From a checkpoint of a small transformer trained on Wikipedia: 66.9M parameters, 956M tokens.
Each number is 500 + 40 x the weight over its row's rms, rounded and kept within 0 to 999. Layers, rows and columns count from 0. Numbers have three digits each. The size before them is the row's rms in percent of the matrix's.

# down: layer 9 MLP down (transposed), 2048x512, rms 0.0651, rows 426-452, columns 0-255
# up: layer 9 MLP up, 2048x512, rms 0.0702, rows 427-453, columns 0-255
down426 100:412515442532481543475494465413454508520506523475535474475536452527513542519500576452493451434561497559531467496475423561493512456486520470496479433566477490488486589482538582469487488438511447513529563458509471490513523548526458555490491554514557477463534516471481510550471524482513436493469442406494481500513488475484485467414490454498527445512526523525503530448461431518518485459500506488453547591462519567532442513521566526611491530515565558539491515523456511501507558517550512446527478496492495502490560516416467511547452506593582536498445465506494509499497522507452467503557481485475501497474527459468527460546484500510580513452486445427437505509503501574561470477522496591551551504590465472496462557462529524545536486474423513467508490463502502464473546468510586
up427 099:545468539519524493492522494550502489462522448589535530554503530463494553414501465528516475457527502489509555502483550540442499557522462421496581536521521502473454490453529407489480491482557493478510478523558514564533528524440497432488474563493438473466416432482487519570480485484527477477439570491589520550485449473528466500483541506492507521494449476568560452388516491489523472526494461510553487529494528452498555432562468472569514445514524558566460538572486539536436458438481435512495529531481569543523487525462493429569517544515530534441517592485505407542516537494468468502514462474487515449534506467462520479407483510462495523480491463566493484511473541531525481443534478501474564579434481516514575504485450461532462460439466513466574449533485464439538472550470456
down427 099:538493442471481490562474577519487531479477462495545539550482538570458453521493469491504507514573535517447561525434545481486465562446473465492539556498516480509465520485556511487511500505517580510542531466509493528421512536530543407561465503465482474555423540610501523531489478456474419516523588520451496454584524524469477482525415445501544555432511503487484611475503508514477592520467488563539465528514510478483508466469442515471434529475497567546567519507500516488512510524568450539516564503511522497438467535572562485547450493509501451480472526499500483512482465510522493431457411476504535467427542574465432434463544419492567559525590484503575536502447489434553518523485475473486449485457554519494531504491484463486492510448502549531479469496580475492450496544522490
up428 105:483584466507574521426513591565440529503501499530477445547491497482472476454504542544453456508519461518519439454542503464496494485512568597533511488548509461458599459469458549496460490507512525460372441426545505460492481540499509493479460543515570491533530523414424535478496573449531468488564517527465517504454552462462444542532552537548501538462525470446470493495471518514512521532486494489538575483552512495477469569516449489508422544502522515453514475498495556468483480470520445445569482530570422504505521515474495478513488499427571405507487515561448475455519453473501410462442590451493548481478521511488557500459453463448516537457472511447419467567512497535486526524471506478428525495494590502538439476451506509545532526520536522511547519429512466539561568468456557
down428 105:504562506493543495537570514555479552501485514538453401576536551501539485487486437513549515511467483465497575468555517469391499507482525530507524512512507564491470574462484471514475465493491559509523522451531468481504447534509571559402457505475448432460479467474452521549480509515503491454492493406496548490506553530452487471547467456507527496529544552557507525461491471469541442439469481516477560551377514480454519544410486464464481560524496440474475529405472482465544465525566507485490510497468542459487508478509551506436433503492458494483491511560517536541451447525523483529437517524480493504570480528509487471449480416532559487504349506483518508502531513488540563532475461524469453517468524433485487541563459470426582524487395415528445492539462488532479506524586529
up429 093:526514481512495530444568539505531461531477471513542496480411461453424502504526522571515495435474533510423513483532483519506556529540479517472502505567485478448560487493488558502429453493522494575505459574489446480478480532499513534550500497514552504505519476535522463448497480489570604424553551522504521495491562492491526438550430474557586498494512477449552520418518489547494476554541468516532536505453513484487531541485471500480447482423542507520429482501474534546535457503469514461549458511494520439493488443516478425460446494478477431540555529537476491484545547485488474509517465457454543433431510560521528554502480497520483501481518464477457438573530501579514516484549414486495499485401548434457493573516508465488419507506430528482476564536444456468434546529388484
down429 087:517477468496482515542515509496418437491543538479441502503465487502508493515509493475517563495484508464512528494475460536529486526457437565426498545473502451631492502561497557458502467472548523523540453513417549510540497470468507521504479468481521482479500524582446477531475438477556467489511512488461482515505575528549468517468468536486492545483539493555434518498497494553455473444470492481520464541530436494495481513475552412558510443498450517535523488466456556570524447535465525570522529513512562521490467558470492513510455590462489485476507497508525511516561546497502538509471477444444522558552483471539505514538454477452503511494478558508473466483542532544600479521519522559502494476480491398572393441501503555514505504465546493524518446531540534501464482473567475
up430 097:566504517531545490444490484535466478479550459511444509461542439528484505476499425521499534477458538486508502519546459536546501523525535539528524487463548527413462475504532429559486463549490452486503504483477504622445561490463471551480458526508620397533498480498523519541520499473485517515528507493519544473453483509506543556532458450570519516519494451428582472489632440501522485516494492547522506492499481495549508520499479499548504469501506498502527498488463564486563532556563467453560480538530544549589547540488559502514438493512465514473534464508518562475488463548526525505434458492455485515467483439490527534469403571452491487572550434517508545479510458526452514511536471480420486524475603476462571524572433496465507548464503528485518531507458463463520501495529505
down430 100:522529533523513428511448531489516506484571448503479467506502487539559508453433526484574465476510538505537446550494442425451507467467489516527549477452521511500552483487454484494545416538507479496485556434382464517486503521542542425440584412564558492534539528537486425497409420559427419495465512465510469490448478531462467514525508497567481432541593496489559521536521433469590521584503445507508515490494515502577531532446495498528572453517480563474533562573529501518470500471492449513500535484551542483484499491524528486559536499489501513451534483532423526494532496501573517469495508459534475491521438442496548436434536495550470466524581539519432450562552452567520522485550507466500494544505538606464501495449537407474535529480497565518422437496499540493461495528494485
up431 094:487483441519533559474586472484565491550490451442569552562452558467479544511491506497477455535469570534514428540390500528539556562547459494570521496547536535454448519539508529529526464484493549590515535561543501582476536477458550466539583583397489555468501491484536476590521514414609511441538556466510506531501483502532500511535563477507496476478505433500489498502537530470461458509500515532498510465535495493557548553492513538522458516493491497445535458493545560515544449470495560383492491494537515489550431507448529485494468498507487526476578568513512466484503482547540471574488460510455562465450475510477463466499463499502464550513476428540479533504509509493510472439561461431490471443446504492518503611552541450490443453493464501483455537486479467469572564435518520
down431 088:399502457504561494502497468503486452457497465349532457607463531523493532501518438453474496508460463534468534582440444548570474417536504491504515448482484497426441465467466570447431508463502519532544515560526448488504546453493536477479546522468548531491475521507456407566412504528490460498551521475449556480533468503525430467481529458451499542571511451520469463536500496490521539461506453466581454506439497528457479556525488521517476530505458493466527527504520469421508499467551457521470576435487419458509430486528539481541519565494477607484591515463462467392485505460504546480482502494560484551517493438454499469461404500475558477483539513487496530500536473450513472528513501500518461469511513535492527474457498548494541546475448430564525550503498462498503549464463460
up432 103:544530534495506539562457480521509543562523459526519505533509498533427525460452470509506528487493448583470504533558511543463543513562463459470643464507507464480532502521611484501485542475507508536450383511469499476513490549546542569567513535468493460490532506492524497464538549465562529488566450578538513521515497477491479516540489457546570529474427510447573459441533473517471422498545571455527485546542514528445489513452480465492525496508578490496518537548537499525463471495480462458467505470452458466462507528481460552465547552472467440443511530482466528558450525449517540471506537505515584556501424447465452518475399513482528621429469509533414454484558534581440550484525478492476548519517501459567482429580515436544510429461482513490583537509587559519482505474442459
down432 106:447537563534532452412485464487542524463487508519568515486510479514551484500514590543512492515460507562446520457520440487472543498509561526467494464464499440494539513424536501496560504464483487510601505469536513451428448463485521397401387499532502475524487500517527489530448442504537478492439557470559490513508496561500490572525468522547514536565497516534459433528498428526573498500424570500480469516488445512455490429473506513561495453535543429515549535507525497565482431440521507538449550497492521466499509477497526557472473458485532495583482421485556482460469534518548495445485558538477515478471461521504498528498455514539504511535514536504521499526523504445479451526448531462471459525530535547408523472517459508479556441545430500457539553547531420415512549483468525
up433 104:517559541569549495493461547491523552463543462432469525460528494545467397469546385429459524531493495469489453513496486515462501489534488499496455565514495494451521510544601452510471523484522538506444456417480505510492579444415471476489562523469527425482419458486574478448532507446499473460500478561442552477555480460533486507459438530498489479502521525521566450460528491478490534506531445465565473492488567537489510582508431533512501474487478444602538451501546477464524462530463486536507496543522539501484487509460569529482456548504538482479473455502432525510533448468521438479502466552487478487569495455527542498419412510522540497507531431524478510467512468543448500500517487487478513514472486491489528472492540543497520505502528519500546486407484491556525503464452538
down433 106:486481539513493520526509553497471542502488478459507542452427435470507524479437541446471505471517569522522507490492451577492508510452533447504535545473518506457497500498470499490529506537519518522457539533526579505496487565487458544487486510578504462526481458529517476430529454452436531436463512524522494483447519517479515435431524480527498522449461512542521457510506423502475473450426455488493455487457452521536479522515513478578618478461486459441455488478470526541557465463462464440550474512523524483444506525536485486403490462616529431472566471583524569522501549536556450539532474496448532522517525522564521504508512405466443527508551483526484526581544516524500450457585497515503529481482486492401494519507507500525481487495497517500553476539525451492527503495573438
up434 103:552455545457495468468471564484495562584475451544491541507607511479452541466491513498500414452567449500490522490441531495563533493558550503510585488510521529483487534514551508517508473559487510551461475471517506469509468515524531489520516496528552528495457491462475496438518498495514562540538480538465532425474474534514494453501424449479481551444416492443523435496518487496514504494523515586565520593573552539458487488556436493481457475568561486454493473501536477555465541486567511488483502442470423471517516535490474408493513479485564437474507458462520547519473459505547510517511481522538506555539536490487481498442475434552519496479466493519500449507551440484500515429582529486518542555443473458534470422563527480530530501408499505514553501531443489533527516417496540
down434 102:462499465466507443490553500559435536465469453491528473500484458580583495529524496440525500510520507415501521513480478572466488494529529498535556585493410509496444570438473515581465545475523414459579488547542462516545552513512467555485415504455497469534545473483486466494491488456527504507444563507527498463452475492490478551514515496540500475548553503397420449393600437475490459508482537533475486483563519486466536509528475451593431533497512523522488499468524507542455492562523479396539501499389538543506516503534496507548458459544573501423594565503450535453481577541496472551452438527496463495526462485457418565543517570471515476537431550524475507494472510536547499517475507483505487471426565517484563484492455468466481435515578548428456515559582490523430479506467449
up435 092:569494515476470588537597506533474435512530504468529552562450527490492500466528419463523507537509530528529446523512463467487564456538425511581555527504492494416410519513488449583433496556586563510469437492559514482499511491468490473531514497527547563509508510429446404440525451483549523529547525527508554488470506421468470494579505463537537505530470479493536473490554444481525532458503470519490520547458562427499475520469465452550463494474462495469579534509503542453473444485554506368542482551520525497552525547487456469486491540500476418506469513530559532601511484503548548568455504535493443457447446493559592498507436492506438490495545533551504478492611534465485537458449474519507468521429475525536516474582476496563517463541461488507473508494537496501555484480439530
down435 096:497520498464476445510487556521526479499462494462482449549510475418500513460532467517537448514503510572452525513480518447519510496522548606477467542481528531517498537443432551520497452483516523402450453591490496514451505539494512499439502458521597545488515504522554519470484489496469483492518581475481450510450535590477524462440579464615494513476532531488454510510507458516548499552531563481478490499471558492456486575561432527495498512471492517504453436508482508507493416516474489509520482455546516554514387529511495495518531575512541472555499451384495515454465466507464563525481447479536505435558479583470501523463545445516535548515504497488451447529473489466481593567494430498585539525461502550503454530528517548519482520544532427531452493456436520502438483490450573
up436 099:498484500475503591516531582512521560513513417550503566550597527432412483496541491539452457465474519483511522524481453483559521456500425526502511480564477586467433464506540540547453472534468514503525498487458549529455550425539488494488461495510430495507472443467508448522428475496565546431522483524554522507487448432544528404516546512536537469445474431424458565501505516487429479443491557471555559474541487470535537476472536443536481547517530516530511538503462557422502516517525463478488496550546537486550488489451507492534511456467493513481532518533523496393520561495535456537484578498570520508505448468540427560520463486573514576545491498526506532502509475512516512531510522476489549484527438471535451451455410492567455468488479486538515482560433446537522510503521519
down436 097:505451582426547604535496477428499497507475448497485513493524394519474513472500469562442521477512479424532474459524440479489463459509394537504495486538511513459444463517511472412489508472486529470435521515511478528473582471499510480478510484534513469476468453456492555481464517527442493504559422528454559572478473474456469496564559459531464480468531508545519475610501495441514526420491455480476478530512394442524518479568500417504506524479460466572491505488452537452459501497554440513454518483470490497533414488504483437505494478548546534508454456419476514396490497465492434435497519478458417534481507475535437498474514512491573473505527496478492416451549589534492503482535579509468531499504515524518491512542522501515419490500454527489554497499499458467537501573449574
up437 104:535521524468468540542566474531493476500525532496518516474587503501474465440518566548421492506480490537499479465539486489550515476454440460487548450576436493507483466497560428544500474521543550532472455438530506503507540519419507593469489504527569426496520400408457487477516483542586497475506492576470500498505524505548542526499544543473567488512520482462514432445548520485529510508453508476482472541459534549515423548449540446525532545460560550507480474460472576558573488510472516525542522565529518533511508507479466530516530508421512548517493459586464534556392478523484560515464520528591458477559502445452477612448446483477563514468577566558567531518502513587487495399480426455480503512510496475510507530517474414568524535444486489463466478541542501461566511447531457
down437 104:497462590464537512501490457555506486515466472425495431508530452479444487498498552525457454525490478469480552516471508550466544486505490565499563463538478474505468475447530475473509566461526514407500505540530490540540497455488491489412475501451545508496595475468478536563525516551533515484452525469517464462522475559534453492412528462480506501503550522524482481534492528459533475502519494458392483539444489434505435550534518493513599499517531550503455493514529556488523475510483490531479512542571529575443463494546489497451505499489546403494557415497449500504444507517463599565525496516427509472502471503529510420461462524516533548471595506503550500450525440488556477501502473518512525526525481425483474496516615521514484438483467509460501473547500543520422483552511542
up438 095:482602464500536537508539538523502513561512524503534537470511507524469526466471453468493470492468523560490463530500519468588521528481500501510494432501505520427497500491519519515489495528523518511469443524558524503423488514513531528622539560485518508504519501497498510519509514482471532468558497507534560568497504391472488535480525524491632443525548479466460513546561502513468527512463556524515507520513516472590499480441453562542477479486482526475572520546504554501503496508565560475519505476586509523530501528445532469511484469431400427515525541475483596410548488578445507504483584459512532492531529546511506536447498484483440510541460506489439588569517383520464523465538427544471518491529487435491534429563470468478405473486448455461466525503489507486469450498402539
down438 095:510552430575590515552529523475465440456542423461424603528493461564536486431475448488502482459532590556509484484527415536507469510474510499467518441554540513508518529517492508523540504502476501512494535518498530470499501504491511473530441548471473520465462478594505501483426470539432443517460456448544482507486508525524475472517480545491475535577488495469470441473444390505582549495521450486462492473463521498456497583414427495491537482522455487526503550423542550472513442594506423519499574444498572557428514500560538491544531493473594462421466490513510514521511548509494468520541499459557511553476502470507482549435438572532504558427539481461412525551468467552583498517466438486560384574518502508451529549514434488560463511437480492507515472497496485494488406465504475
up439 101:524530486526524425520572477506538565557508476499524529504548586559464420484492471510539460441489490472542419586516514486429508556514484472469537453482511452493526583477531492547482489458449486479406507460493487523512509482429516484539470549485513503496466486486546484480476493453528508482491515466562536486546559490550536443511496466506513459501425399478551494439506379459499508435447458543468512557490518460439505538566506504562465428509520453438545532491549449505489558514521475484524518477532495525499483464406544535534452494502512511500504500543531418507469491490536462540457449488469449564533448467453538529445434446466495502539452507496485453520487482482522435462533465432458484486506502474572522537606524465505499504444502551472578412567499504526470538462524505
down439 105:477447500447522441527453472438532508460456522502516540507547444541451456492485528437439486471596509509461484439490494534486504494460544545527555526457548489507435527537528558515523449513600534525422541517437528405561522486465456496517524564482475444531484509478538515483468480492536584463493543521506532544535471508541530501504494503449525469510556524452463519512529468522559497467463538534462551432496468482543434513535462407462508484596486459520550529469468533432564533423548492486493444497498474509560523520446503515559476505429550498487520453479433411502483519471564506535582480417496511467442529518476499454524528495566522529492542451516506500473506559461469465517485529525485524516475485477485520459519468619500433524449463513537565473550522458446541469468523443
up440 105:573470589523558510460581472507519455486543513525560498451523524529446521485585571562520474503487509490481560485500532524496546509423515435557509497549518454501443506491546597462493486491542522523495474513432502565428524582414520572524569534552583489511437457421481464467454409479522501546495504565509502473570503460522511456528465513530584533514499495432521474523495486485479476506485480537491551503485538453496578510502506522508460532511577484510478478504527495464499497501465427489509518425539569515517529519475495402525520514434558500501519539477540439495486464491446514498501451534511529501474481522536489514529491534536478513501511482547504450498523544511446468436476445404552543527498488433516495512498465469513502507510475580469477504496476507459589476512462511
down440 103:556478480499453483560450537499559493514481545487511545473577508459505599499523486509472447510479560566568443516465496483507439540507492479512505476437486491446521529536473459506522499514522425441405491479488477473473486522537430501475478551449524509542409527504439428496469392501469545460505545494461492498551611491523502527526532522559527571470491569452500543534545449486540511451496549521446564450474487503491570436567455477519521489548485468468541565492471530550477503502512513563546489458525545495514511525554519501579472488506457480453478464549542471472532491427499511509554499540512560518515464528538432501578574497551500486485457459485465460515521455513475583499531549548513516421466562517523486544507489515466505521539501498514509509498527440492508471491528532
up441 101:500509512476481470503469527552482466531460438502537488532481487531529470416550445464495514480420493490503522514544506503523551451467505500540532439527465525524557542545556515441481455511502481478473462475468405628515507505399525526563418510469490530443521422490377425488648516466555522514493507439551478477521441469505472491546468439550429577471553481489489516463518515412489407519444479467499446517490505519530479508450490540509477505511599490482550534544474510610478466536549480489509409524500479578463527549444475463500494461492495544566530554479487524425475470506452542532437549521409482521492446512537427541503442538514467519520526608515552484534470582506418548415455545502447498522443483479424503489479485487555535538465444516472572478452478553506468565455493485
down441 102:466503558541464514453471505469414513484485516475569405538491479504558439419470475499434456499413477577492461472512478539492469457521525512581456484447562530541547497501510454547534469489558504534563562538489529455555503464525481503508441507507534527472464511484488511497571509490445483476464455534456472416587496521531483515508527534428543555534470477523544504452490451498469460534464432501437463558539454495516465480478492481531527534500472496456564534538483568509429412529450454542511463510599464438470479496498472468481464559448474534466426471448537537513502502531452551556477523445480470494545454452520542503553494546526502454502508480560510521554459508413507503501533441525449532523457498516514524512580525379457483556529508537483518536467504485524585497524472402
up442 096:519482461445501486432545458531492508503487535501527464540515559497558573486422494531421450470535476487496546548378476525472512462541490430530465519547640442483457539548482500549492524513565476494469516490512514452473528557505473496546450519432584455486452478476477478425524480519532484600616509517436525537479497506521494459607519483490542451519512509564421501471529532442464508488439473521478485500526575479510450451478524448560484427469476512517407465503493600550530456522489502524502478505445465554504517575536418444492457490500484468524569465437548501567455532465523506524510479561473494492449523526494530551477469566458460470473476477486487466533509445496474448455507515482459506515482548478511531478494481489499566459517526460448517545555484519459509484438401548
down442 100:529531543489489576554533457533484535486414447506490477534463541506545536515416506538463525456497428516449540442414533502468456501575485498455525555491481498470515531470461501535554505483477407589518516549470532490461547522594562496453465508500528557506579486535484465558511429508502456520521431471563426494477454536516461511505512497475490569422510440567518445498489494474537486438532509603496543474472487552425543478465508491485491615485579550523523454478490489489448452516485424479503458530489496533471570493500462488516490560502518406525421451495397454538444480461422461508514487469471433529516478445507444481392506508524452473496440539502499500476444475534518452504449483524492470444483494476457467479571478617540521442538491467509484549507524515461465513469514491
up443 113:578486498497460498425441542441538492599556464532499587536570517476514414512478463527484498505533441467459499470515532455489549578546482489454565517496633471486469519509471451498453424487493447503469472480483489510537500526528503526608505563469494522506484478497467469546501504529604557535511479546539525489537521499523585451434576476518535407493435469517521447526508504460536500485505500533483534452462527517562557447491458436560458543549524372535471466471541539437496441508506557512475451526506496564523548452484500412480454436470533503465516526538431512505497493436527497476551530520454569521556526490469473534421487534543500483493496550451422446484488456474430479518481491493507543475512516502513532504558444456436494479464464501506510464422486460512527536509513509
down443 110:487485480505519469560421549519494528515457510604543502468479527499456476525448520503543560443450533633432424486530492498522523470514556469461502531521557465521479485560472531457433475492566485581458540483497478581472477459555506499496513486482454539501531555464463436457457505503535468486517489498485470453502548493477465494468457551539519514509543521495529404554395558499529529515536521544495544528537431498529563518455482583528509556432465467502558460524493503433442464515472509536436443452482507467475480517531435595490424551535448521417443447453488461519470559527487502530539506519498587557425493520510488518483548508491460524512546541512479511513511588509370537509565449555523482437549461455462555462555499445487549565498451463520563507471515440459522504463525564
up444 115:495484437484560519464521503515572478555471477488471461434562536494499411467521556507511497471497466541499538503503495562465522549466498508436598478469471543488521524523495520499471445521542491530503488436538559493459472482503482479459524568511485496562524490463419480532464506503511483518554541488461549516457462501544484511517511498531514499457436498484504490491563429554524532521437481525575489508441477557551604580543421415528477504504570525520474500535546496537574515507546478521516540488513470472467459493547452514519471428475472540487617509522474591495543457450473511490502515526473525460491521526517540586472483653467429539523481502447513542517553507510407466494478560459511591527429471496548556487475448527486479491475415524501526524553522473556467571523505481
down444 113:487537538581520570405463454534470477463461497499572414438480499502506475520547516459404515491552540475477475415530501545467470485502512471505534495510493518596567519534455506518494429518502525585487498489534450507527483509517517478505497508573464463456527500489535477465532491522544521519564465517435504534521503492459472514527544529505504505507485434460464495505442517531452442451505483524420568557492518461458457434534500521470451439442388532480465577509446481562562452485496495493443472521456499593437491537481433504504473518462534548483525411498464457522457435516556529544486568515494485499480553520486521517493518482487461525509589504519495525444523441494446507376422593523501479514504523538551511483521479481602525497496491538587521518443453542541563512537572498
up445 112:462466498480504429483514487590533518523483473500558477482501487473518496533481439578522530478489493450475487525426549424508502522556542500531533458533491521419530519453549488512437439439492505453459435537452472488387530483483533516570474500460499459469387496462478508437545444414502591458527472544458564536488576508398492531488535466487515531530470536451581549502535486515445411507463471530460460496481530515544457548525502521503434509521503450543430507466537516509474548489475490515530509536475473521513474504488536514496476548376525530491509538575487482439498552517509466492534473482500516443504532442574466536468473518515491546510469497568429549512480394496413470514504496436478528496477604489560494511467522510474426470504455455485494531450539486522515593482459502
down445 109:449442502421480491561483592406474474452573479512522468489512438506548560486490484502576556525534583522462513522510458478540465458549507458467451415556478516524491516483527521517476573526497577487520485554455481631453498526450531573488477497453499448508469484527519542559535509507470470455502504514445504496493522563435418519512536491543486442457513496539496528495472494554506465456417540538501483511438511495479487495500477565472490535474501449492507577538479518450456466571463500478544549508518499544499483442481471528538476495508543515468565449511463545530491529492534514545502446464533532444574472471506478467496495499490493521506471511559512485482472561581518459427513461507537533532520539484527572514607540521500554505538455381498421462417447471509510476544561511
up446 106:482425470473474534536497564531539496534531449505504548424476511464443430450469522486549493545537510537544515431551523512491499520513455472473532527552501420484500530512549511498496435561463503476456536485506438493474468512533526522524465504491534544574506515523532546475505423502496508495469552515507565483596528476525571568504489523493580493481583455495600534484549467537511552496516475559562510600565498541512495554390496440478474545449567479506442522462569450506574540579557418484503525538524503464476556480512436483541505532501435450546438533525500491498507508494536404436463529493505530503525522518481511592390499506529460522543465489519508463503476462498518450470558559409507472498540548461571449501476454466386463493541444530547489510500487537526387522522482425
down446 104:453550463514537556473453497533530540470532506514519528485514454503479499488566437491536449487489447557500504576485520530517569500557522442619488442438532483562503544407510505490468569465473465502469506406487554520486517561518509502480545459512549521521483477518482487436445540492496474463479526526528546455513543502512530472509552497505451514471572539484539502501505458522501440524491509493536519509526549496492523521492516493520513473495511542513561536427535451492482504474467458500469495495461463430507541532520456551459469504542475504466473512529466520447518485438554516569448405505472505472402456542543507545432479413512472401457493520509493493458439553523447500490458491508486471511502463531512441534474476459552618465469492481512483574546466461494485530570458516
up447 108:546490438411575485470500501501540484471480478583555500466489535516479504583491418490578514472500518541560453409430495488550451476536522525493541515487511462490462538531593557484519489505445514425507476464521558511393520486532480456470552452476533509547538560503430533539539444484531529518500505504461490477490520506460552491513542496513579489471426535465494469457496528514540454446472512551471499485533550427437546451547552482467536562532515456514481529430533520421492460510491487454596544511516502484508469449396515510509460525434476505494516568528466536531529620469517511541484540466538585505529505535457536519491480516486545527522485396556462537466453469488508486508508511496506519466513553495462473526492550506515527511515575445488525507506465609575497537513504433
down447 107:508467465509507461462500453421447511488533470452531492516546485474486542501508509493445450453436462522519510477530481531522507550515506507489537527468542475498471525459519584492537603525531445537503497566495458417534492481531484417506501478569483456501536541579469581570444488554565505503477484527497488500539546484423534507539552550528556505480515414422516488402448554496530529508564574452473530463462418532486433461472494496485538542410492511565545506536453523514587504519407510454465529452508511484563453537532476581461586514406498525467478508431508483406475471502535502478450510437497512495472424475532482489512538443535578471591577543520527506462549493470460459468529480501422547553560501523445541449512474524463466494530534402484513502510484505522485539500491429
up448 099:550470408473577582530537492532543468506487497594498503496450478496531527523452535428482473516498453457596465523508479531508607511545495481535541465441482513508479527491548483417474467492484497537506524439552504504489496530490487573484495550492520421548483480498488366459473473502641513534507479443517544524520536421521523536474533454582579485499401472529500434540488491500470519490478478471479446499474489508581529502516510486499507538531492465498545454477476516535501512447478515459531519449498462549495539509505471472540449475503527421513546568509549532485482447536506483544537509589553480568529498524473465567533494456494474523542441500527512516439545555549486476447536489516495547472466494487537517439512481500467574519425518481558509490526550527484519513429499470
down448 100:470483513505540453494522518478539540504523506572540505462413464471527436506551501495500480471453546524484451478505505500514491549581546452566505547449449494543570509566446432473538488483493543495465496503578543481544522576492507452438517460461555457552498503508481465534560442449463512468496458511461475510492542482520504537485534510492586439495500559560455510521531489450507452479511481418525459504549492450503540494536517522462533456571465526457513483501535459571470529523476491540518535460492501565420534474518486505446543471477519442525533456492520537511592507489548506481507561538496493426542472547514545578460516398500426481536491471547476507510513539492556511487428547478498462482560413551575528470509477449461571525450532463527490509441491417449461500519445511
up449 105:575511516527495477523571530514425477490541481584521527515483503444505462481520505462511556519534509514513474465533438438505531422530513551549496505467455456432492455487546505518500503473524501490519485479573472536475556425483483487485492521491510481482513495395545553582561533454447537504490528491534478519524542519527528522489502468579539411535478452443498445422495476489517468445495464543510455552422521523537556446520505515528495535480536483496503451495518472485533499551494464512512520471531545534498497560520508571520500507468542560518505551467547560442438526529548483482532514430451525475489509502404496565520456519500520515494466435464511469464440494489510502557509564529517492504502567470488466460469463498477543499500537501586548533544536456551534490546501484
down449 106:520499465521589462504529462476511466499499512508485493454505555527559528540516467541467450492486545444453483458550462499419526463407524510484491558537461461531540482459473514513466509482570437574564461492500510513449478492458556478512429442533452472452507578492462506450463543496468519512527550472534562526428491571498549467497517456540513525483489457549449537553486540487464578544482532503541536601574464527484427402520551498461462549456502491506545540527459447500499478513540464498447570524498457497537424469460478510483522563465487413511466538511523534458496459545500469497477505579488450546461479483549444458532538482548559438445487588544479505521552586514449556517513521484528499548478526598562513541478480493488541477505415459439506492476480526546472500511546542
up450 102:505462482505515516468534550495528497468588524491534532491564582535504430444480494587517451473534509502558502553534495515490495482555490523525505434493447490476482474463493538495523443479518463548507519485514555554462415565508487487497571507498476497515525518580426507444500537437513554466467518510533493459539428497464515518515562502470531487556500466488527501455576507494417506505442490533548454512524498425530489465554489425513345532472513482543487442486479540533460524495483434479523466492525498458560495535483493485560462506517544526435570517582540476448506536526532444521494475502551511480545540511432496482580498481440459535533542452508488507440471407492453460448491524415467459502506475472455508522451503461521447480519465520485435482453457487449492548514468562
down450 101:542518533473476538475510451513561553548503534514452533591542465483475552492525546492505510437475517498526525558500542500480484465481528536472533470506556543559471536548471515517714457505401469516557510489558496481546493533463523528524506515578512542493495537522510499471561612430555525494523566525470466493537538544466551620516429455565467491470506499531524464469505493614453521466563482478520541572502564471458514575465549468493516510465524538526483596451530517484494549506472495500464491475494576532455536519526522486484519523518475520458435497442468511533510536480476491488515552498488445513465489547514501537585547616439470539510523489513478524422552509503510526553568455394600497494503456483431517539542458440494492547526531487549487507537482529499503468487460549
up451 094:493465550445480559493470521535487492506553533560502506474499537480484489496430486501530453540479547492468520586460444516507462461495506431507543499506488500481515440471524547522459473503562486524468555437566486578446521516493524498541489488465423484500495509504519507522527476501438491387456483524493470572539482495490534477524448508520545501551466459449473503519505450494470542550514446566477494438559464469502411496469491471563533618500461459542509513575517533508425474552584419479508571518563473613470514496491557562529452434447524511440496486585421469455523562503573564532539432441545484456444538568548508515505501521544500575531539409486527527460513465522495426527560453505500507537474458472507502479503430453521501494431466508517486486463518464520498479450429520
down451 093:545555521489465507509519419511534468593479558491480484480514524499489563576519528472490475455574408481505483451503492512500508563485498551438588559561467564467512500503525437550560600532483470526533506483516443509515507510509456477541529531523477494480527465498553537576541497458518539428505540447506497489529500539484518525474526529559478508499508528533444483463399546472510475496580550507535530470517545507515484555516524444527432477516540523502509508510593451468531533425461465459463508482502518513485528498505561500485483459442446522437511468536442489513487477517495386463553487490558484500547516449587379496568544515515529506497471561407488550497491494505469423460500484523507491461463489438516460515477532497513510526523499422502448453495438557506525573589432493
up452 094:547467575430542500527544507524425486518613542449542503479470548550508518450501507510531476494492532421466553477489530501515546442514450492492537483495439543453526531486508462502502504510480486526480449479571560543481515478476522441555472590471472472433445470437513491497469449486551424496548499482520500514562560508468536519508489503518481517504450531524504425482492479442510465502543488422511466510468482541563492455493493415637465544498517488448476558657521511508522461447505491561517414500477555466517483513488530471529465491491518485519550525484456493549435534506549447491451505508457535518494465536526560507498450478476558609489492571527467570457467566543492524555482480460515527492460496484551519512456534425515469513455504534486486604517394503489455475445491492
down452 100:549474520522467464521491473538432514448531559504441526479436499490515564543504487564497429442504531518535543503509488479396506487506430505465570547526499469437543527550515492497558496379515540444518558469509453493573482426421558442493515492489536473487427550470549573529488551613584483513498486527452418434472583515495509503507486539482518478490459490522522425499457540495472517477480505491493418483550525492527482498509472483483480498485451491493490520523588523482553486544533487521554470566438499533473495489530562577546466455486535531519536522503401516522503491531501472564530487435485552554488541505493545534465453513480448512449515533465444506565498531447518529503494538517545504494509479542518426500543498520421506481441526474527460510527480537506462505524487546
up453 096:553478513499440429535511527486486528442509379542574448529514530444432519441479469508523507502556475418522511512549463567499517486515525506505545481540547459495438484485478512528493484467453463531472516488493536507475486553496464464505441505468486537478480480482498507488423521451499531489430514517525536520515558462569495496467523477537535540534511539518519492430568418469435468464485490511610444524485485543502482525455429577500471529462562504491443445530526480453589550522523514401474518528471506474544472534552523479495439461428551501504509604533426543485496570641541422498531573512499558524511477450479535481496471489504479499496483514481455574486520526511457498530564471514458508459443535467495567458496459490499452447430521571436503478555492527466572513427495468